Weights of a small GPT-style language model, trained from scratch on English Wikipedia.
Size: 15 layers, MLP 1024 GELU, vocabulary 4096.
Architecture: learned positions, no biases in attention or MLP, tied embeddings.
Each number is 128 + 24 x the weight over the matrix's rms, rounded and kept within 0 to 255. Layers, rows and columns count from 0. Numbers have three digits each.

# layer 10 MLP up, 1024x256, rms 0.116, rows 699-724, columns 0-127
155130129124138109122150135148158100164228114147143133131119142097128102156146105118139144138140126129136119113131093165126110157121137090142112146121104136163127086129085112106131131158116109103116135115124195186147104149135152154076108098093086137133147096118100158067157120145130130166097119135131132110165162118132140122159071137104153170157108178154146115098154119174112164120139
175092144137067141156124121113121125138183125150117111111086137112097166087164092078153141151135121133162123128107124153100128114151128104089177130109146165116109172144132107175157125124145111095132125096126104095137126109136105141121117134102132126130172157147133117119092159139138134134103175124154131131190135108093100130126099143152129118127098125148137115124117166141097092140143
141114128133161109112111105150134105099084148095154093113130126108141159131166151144121118120085123115081157150088178125155083118129080135140190156114143066075171169121125151136102133104083119126127162129147109130168168131136156172132151130125139126103133125136112148127104132131140102078121111166164148125131140155165143149109107123159110134137125113118099122131132114146071157089135
113132157140145134132178130122120141116186144122118082133141124135144122121130138142135121116158130111117139151109100132123118127154100130123129128128125168165117138094127125094094120175115131138175136109140126155103134122190140117138105171128124103126111146161170135095150123141147190139096176150143149133177122111122138119113119103132130138082093123156098124113152131132126133108125
138118087123136121101129083101121146099143105119150165126134138139143168154131124142116169115082095099125128137120109121108125160142120122087108120086109115131079169108143145157103131149154149116169161114147110110108073165146117133172116068120149111157157104116119127100174128142098182138112117159147152142178119098135118125142151145149109078112143084098120131145095094103114111131157
167146101139100107101153103116121132132062160159108157122152136133140164132115143124118146091155123122148178129051112107130151114150126118148101129132112122119128117142192113159113118134138161114165085095140137158150091156100083081143120129102117167150108140133141084137131095121111116121173138120159085141114123124131101144164089148139112122157122115176142132124140118151060150095188
157183153120091123123135139152168067158116126120114166121140109110169137129105142161180118084161143154097130163120089125115146120149141123067086116128140110173134143117115116158065160134124140128109138112170118127127117143124140166104142150118135162118138160108120097151186138082142114147094156135122169139179134127123108136154130117139143140129190115110134118111159120087124115127145
129118151121166133139109127113149140161138127102173132160159140116152105186118128164160152167142117184090127077123106183074115173150151149141147068135157142119116109137113145101093114142107143145164143151165145116141094087147121169082153138108130160129105106080137083110151111126142103104139123163140101147110110125133114102138120111104105110127145123139141154141113110140153132108120
178191207136118115163116140143148129134128170107110154101107151105142166140134088106137108125145127131136142105131094121099133117127107131110135123159156139113141129117166127133155092148198131130169163125158198169143085143122130130149119109129127105132113124080140074113104144161131125155112099099143087141133088095166127111163091177099149072161124116153136154107112167131151147105121
137106102098114124109116152075153158106134106078137153136149152087138121107157118138142140109150157129109144111122138135131190118127162131141118133143137171135141121120131088102095113136097131137120143112070159151138119128118093125097114140099135116146123112134147123154124107097137163089090151131142116088135106154144104139150133143117165110121160097158152136130149108138152058120096
140130115127094140121154122135138142120127151165163121096119101119142151134147124144110142132131154115119135159139125174146121140127142141133143123123148131179116120095119118110148129120122150109123130117135124111147137089101136130141126153115136104117132117121157111140141125112155136158070132116094121133141134092110084168129115136128110127125130117106130096144102101109132119123139
109126077105130125101075139116135125169148140136135118141127101096158149138143091122141160103178063153081128161108109130068125185062111146096145123124148145140172148148141152161123145162140120112165116143166154133132139145142134195110098140109179125110143146145085143099112097147093134110121135142153176148134097140125129162112103149092152146156112196160102132078063133129092140126121
127093141128091146142162179136109128099108149111107134117138128115132105095126118123134105153130132100123129155094126089086106119179127102132150147112136168122134107122139127135152133096131127154104093107129099108151141113113175123090137150098081145148152133109128128139164111165134125121092097161111163143137117089130131134147135103098109119154140095143120116125175150076148162140098
099109116128147134131093116095086078146137127109141105138136103100130150145119096119134195099130112114124089096100110173145081122125151110127134114145135146125117135103103141104091135139109123141139117137187135126118126121132130169090144134113122143127106165130152127132136131124149058108120160130117132147131148103105088155137124148123158136145159173078136156141148107126114130095119
134176155149109147153163082124150165179186110096137137141086130161116143138139149125090106081095097122140101113105099069131143103112109119146174118152149126129149084135128115126127132155111158130131116132093102124148126134128146049134180140140152100125124146122153129117121101156158104131112160118115125142114096117102111140094154149117119133173123118130186135108084118131105137116117
116119116134068164118150145102115146154137132139079137125134136135146136127112121149155188097117159084086135152146126095130128111158140103167170142103159125105095149104142142102160123118165105144117121166138173107137114075139125115120119120107102093143097146153109128137142104147193139125120135113140147147127113127131124129107112181161171122137166107071147116152118151105178150180104
124115112151101098121131130122166113120114147120152165119134124099115134126156109135133146112117131123137133133096122121132154139105132104146170072188171117164188099170098121172101143141158079139145146157135116121142111126130109144119127160132105071132108115141114100095124159158102118106140145129157137113165120135100147098159131121064090159177098135123096127070186105182148163108154
122104153125143132149144121163092160093156069136107168098117110145140128126123095150141095150149208153115103109166093111115079163081129127144064094107101137112115113140093110152115140135081140107107144169142104179138154113086084142146097128109127183130163079141180108158095132127098073137197098097116146150135090101120114167171142081130117186129107094155152156100134137156127170113134
137157102095141164140111141125138124171124123115155126124107107176155155104131136155171114144143159129106132082063111122138123113131095149149104102118108136144150151129124156136119128096106094134102120149123123133137147108127157139134143097106134089082138154173126138094123161082087126123106103149146122137089186107109176138192130139067126166166105137148132127118112136091147125155131
112095096132122126133131111124151127135136140129122144163134096119128153144143164145134116171102138121144127131123109112163139121140117118119145139108135168134148127120133109138125120135150129132129152121133111118137088112116122109119156147092132169128136127167099123108162133113121131118144112170128119129104158134156100151125115125094133141119142130124084112100150136119132142124130
102083130089138072122101129133094130116110144107142152140161133116144176147141171153094119087155190138078159091169107170138118126168105108124100121125150121139148139112126124096110141094103130127163135115129097107118120110128087139184107130189106119094104117132086095157127107158109141124168188122146088113160117143135141150179147103123145134094152080155172085148148161079107095108141
143128161131132124109159146128136116109145126127095162143162123117142160122110092108113141150158117143120110102129108123105119148134138125115154125149118096116079153123132140089150093108136153170130135110112215091173113109130118156130123127123121155134158058091151109117134135126108116080177084124144135139119137143132173108137140127098169114128176117148145189110119120123147178135124
130117143112133136151147132138112125155124086078117142083132110144126107149148187173099129110130144147156124103120113115128129169154122072070145132177122138115116123116109163130102127131119131141173125119100097133126134125081126132096114151148114133119167125111135124133110152113128083107122111143127158145125151132121103169096128163144113138164093130143099136153140166148150134147104
137083169145160105104154142118160163140108104120110103121145145135111125161139165138153153096114143124130149098181138137133146141103136110154128111164064137090139137115135129078104113097121115118154131130105083124107170125119153090095152154113102120149105090110178144132128197119097182119095141144137144109102123121111082080093127155106112149184136129119129097154127154144100140114086
117123139098169182137112125106115141145117159104095077126115123125127138148135130143137139133189184115115138104144144160155113133116110162151094150110160089096132112127125105127138110106134110118109152124155127167092092127088135148131155155164117064117142147110151179156094145131178107134102158120149122123133135136123152157145133140100140137166158141170079100127167143139132148116081
121154115123115144110103137117097125182129136149123126076099129140129119156093134109150179138180118177170115140157144138141132121120121107109113175114123106143119126118139132129066157115102088087096090133144129123146128150091101109065161142097092139149158105119135129130107147124118124129089124168129149130105124120110112084134099169101162152170088138116118094116087160128169158142073
# layer 10 MLP down (transposed), 1024x256, rms 0.121, rows 699-723, columns 0-127
148145127146148136090147141150121111134157156110152091136159094119133177073162135102166138143102126117073182139094100138124106132118119102138157132102093110109090121122092131117130122128145171142151104121113130165123150145181155109088083092090124089163157122138120141142148124135151147133102144134135088154116130126133109104101137131140143125137131156097111142132123113147116157115130
184146096130130118076104164118107133114169165128137118144100104138162120169114104198144089109137143143167125091159141093100121160168125124125147132121123117122089142124076132141143133109103126100123102127171113163107120104158122150127135142139135124141133121133142129147179099109114116115122107134119122119111134168108106122099114157121126135101135143134085154148131116165114138154124
131135162124121124071094156145175145104126143149114097103130174144110051113131136157157134128163170125120121170112128105127139118172122151154137118106174176107131135119107133143042123137115121160122132156115109109155147097157104134112141134133147111165085176129098103135085084106105085121113131138123125095106097162086147103148082092092129159117135115165155119094115147142135077099154
077122090173111124118127151149089100172096153128128140131129137157158130153175112122132148101140113142142118150100129116112121100147104157123154128111091132131120132110096132142144126139144127166116160125105118100104148152122165163117121143142107152142121146142046118133103133089118107120128119112125078150144110097121149129101150151123133153091082150112174163135124104136147084114144
116158121095131096123096120142149143144132163132170099145131137128079196108120129145143145106133125120087126147131099123128144132171126139135112137154152165115130145118139097110146115093144078145121063100161118106107122169121122109128133137090102144079114146115093126178125158132101091115103168081144122108129113115115152174082149109047122133109104123121110108122148177142142151126105
166139127115113131129127138130131183119127119079134126139124073139112137074134147115162087147159096150086104172176105105127145138058149153122131100108097142102190150110110135103110114178132104151122137161124136086096148150155105160110132150103084128106120111161148132146136158140107147151128132157103167123119124154145137136092124110124095121153105135173078137120139145130107114105057
114112119121143133102182161149126095111103112120104086143143148106115149125149103165100103134083159163114129088105139114121103139085148146127089123143104161110138161167137123176158081131050131143156143145150146097124150161114141142114132160114160117165114087106201093149159132132119178132134151131157141142119083112134132124131135156132115109062140147152145075135100153128129098169102
098110139121132132147111093115130170089116133057098096156175107096125147090108101163096097100133148145147166148131147123086111114079102102137114117204125176140109120145106104183155123145093119130159116111106137112117141104127146147118138138074158116125096102089145181098121115123164141085157159142143135111123125159125182141126075099135141111163118156071140098136123162100144136144155
089158120130123120101176145096060125087041106128120164149114120175102101122109111162147108100085086115157126177115132147117151145130133126130147144154110097137138097087128066111162133157141117149152126169136094112115106087118141128092109142139125102157147118149136122141130173152141092158208110132086128142117140131120119112152118089131134154061140149147108169144148086144115096158156
159137091149159131163122134144086129140157163138128126109139135113113115113100137123146104137127127138128096117158168171122148157155147107147124139115114122139138128129142180112128130114107101113165150130114127106068136136131092109105146097106137137174108084114122110154160147108135123134136116162107105124123129140113147134146153186134108090076155121142152139147097143163052136143102
116112094140127070122088124096159109129097140095160139158130164129112105127157138092150127129129128131088108135144120095136101135134129129123166149122164145127131186160123124128149078103145141121169106125117141155094138167140149135118127190131126151110136137118120163133137110113112146110167106139129166116154137168055137108146139096126115139140123126152102139124149112110115144134143
127138137105100154138131155133099151133152123139135125145089147086146083136090099133162162139135115139121137088132151138098126121123107169121121128079149101151141135110059116153114111172095098144145142135079121099165093142126145151160085172081162159093142146129119132160129110128156124151112122164122166120148105171121112108131145132113199123134136126167117117139112168135123093125147
136105120096107119136072087118151104123112114114153133158184148112127095154130092083077101120153063156127123162102142141130126115115147117115084124106124127144136155126139128116088143120146134146107126142151092120092135143109147113147121103162175127141134139119160145162132131110086153139139109146129123090144135139115132140114124108100104096151146120109143149133112134152146128120107
095134081101115129110107148100102167118135141134134108136132139109142115152109110133107135173124103116120109117131123126124106127108131137130135092138131152104141125097106137147096140128135136122137123150126131122151107111131088144111107133125137133111128125122132085160147140133135160118141139125125147097115133099101140142128107157117117129135138137137121072140146122136140108158204
121091125147110147084117134119121096112125114137133120148164088123108083108109174122146124135107097131157100130163104142148106124137130149139168121128160098139098124164116122135117165115132158150098125147170170124094121080183101125162158114115133196132098133149123112117123121157148143140099112085120132115149147142125102121128114120140133123175140133148140148118123126107128151160128
129087141115068105123131177156099104124109107181099110112109108124117125142107087138150128145106092141114139115076113100142171098106111131127118109183120123095065148140088147095114105108090096082158107096096117115133110085125135117136146144143109132122148142122081111153167146133111138128125139141195105112130197146100118148145160182101083164098116101111133118137161096140124128125156
103128130108122125179151124141101123156089133098137134132164114146140101069139161146129139168130150093170110132149101148155064131137139144140133141128143137109178153153104137101168146107146105095147120110150109137121145147114090128119092103165143115149140123130100117177148125163123160163142132140124107166073137152105143159123114113124145089116129096132126150135095113140129132184138
146107147145147083088145129132135184122097109112121130105130129128059143113123171172140123117147140156086122125126092162132082117083135159143127077118154087079137102108170132087125166136134121135156167177157123132091092116170156128075104149082087114099081085098170121113103106166110168157161087066131070114155088101136162123105124065155139149106141110154133114176089137130099205162138
105147148141145145144126112100144094098092080148128087142105080130124152134144154147108164145150151120160122141167174126114106113106138108116140114096131139105114150130090116114128135191167134070161169151132103124126133088131062136154124115139145109133148133108097110139108111128129118123130132142125119145158165166092119124112110162126130166176089129152149103120120081122139089140162
126151138110136112130119148186138118143131117144130124113092129144124127124135152131132139093150130113128144131127137121116135128152092123105117127133097111158153130111157133103113166109101135144176125109118136149117122125123115128154122103170123104127110133118122159114132121096126137153109133135146122115143144104141118118150102137110128106119123101175168140156129125126137109118117
127177097110110140125143153158112127119128078157113128140128122113142088147110112103113147158138152096136107128125123159156141130145160119130132101103124139146115164118146078113155111158107159164123115146135127138168088158111146117185148169126107165167100156113167140141143084133123145165132109098154171119079110161156192106114155123151110139085117146132123123105146066112098190177145
107147128110154137132132093133137166127135112118121079145113126114120126112129101141110117146159120122098131100140178110142119141083165093136099081141089098099132133125114155147122142097079146128163115088120132161131103128141113131097147120131104170141129120106110143140156136179088131086163119119089083159161125130145123107148142151101127190067141155111129127103171110142117123135130
109130101116126088151136166086135133111082144111142102170142101123118130142103132107121132131142114097144146137144150136132132114124125156175131084105127155137102118128117118114149118144178146120081121115143129125104118097190127151135145091112148115118131134118127122159148087153150117146127163117147152133098148126123127144169144119119117129159121165146131137105117104133117151071160
096156133156088134126172078149113125107120096162141131124170137111120147137089129127110124114099098132117109155112125076099130091136089098088139135128126153172146116123104116172135114131102063090114102121137129125139119125145099144119202105117137140165132131155120141104129120096130147130153086167129125136148080124126131165162122094083152146126127128125151118136090116138116140140110
131135101148165158123125122122143125131147124141156143093128121123094151136146134121123124113157102086148125109098137135125110100089116143102134055145145138121114110119118147132134137108100128149118155137074102148085130129145137139144131135094107116117073080155095101151086154127099129197117118108131089131129111133156119111123146123126090171107126162137094117132089102128184160110167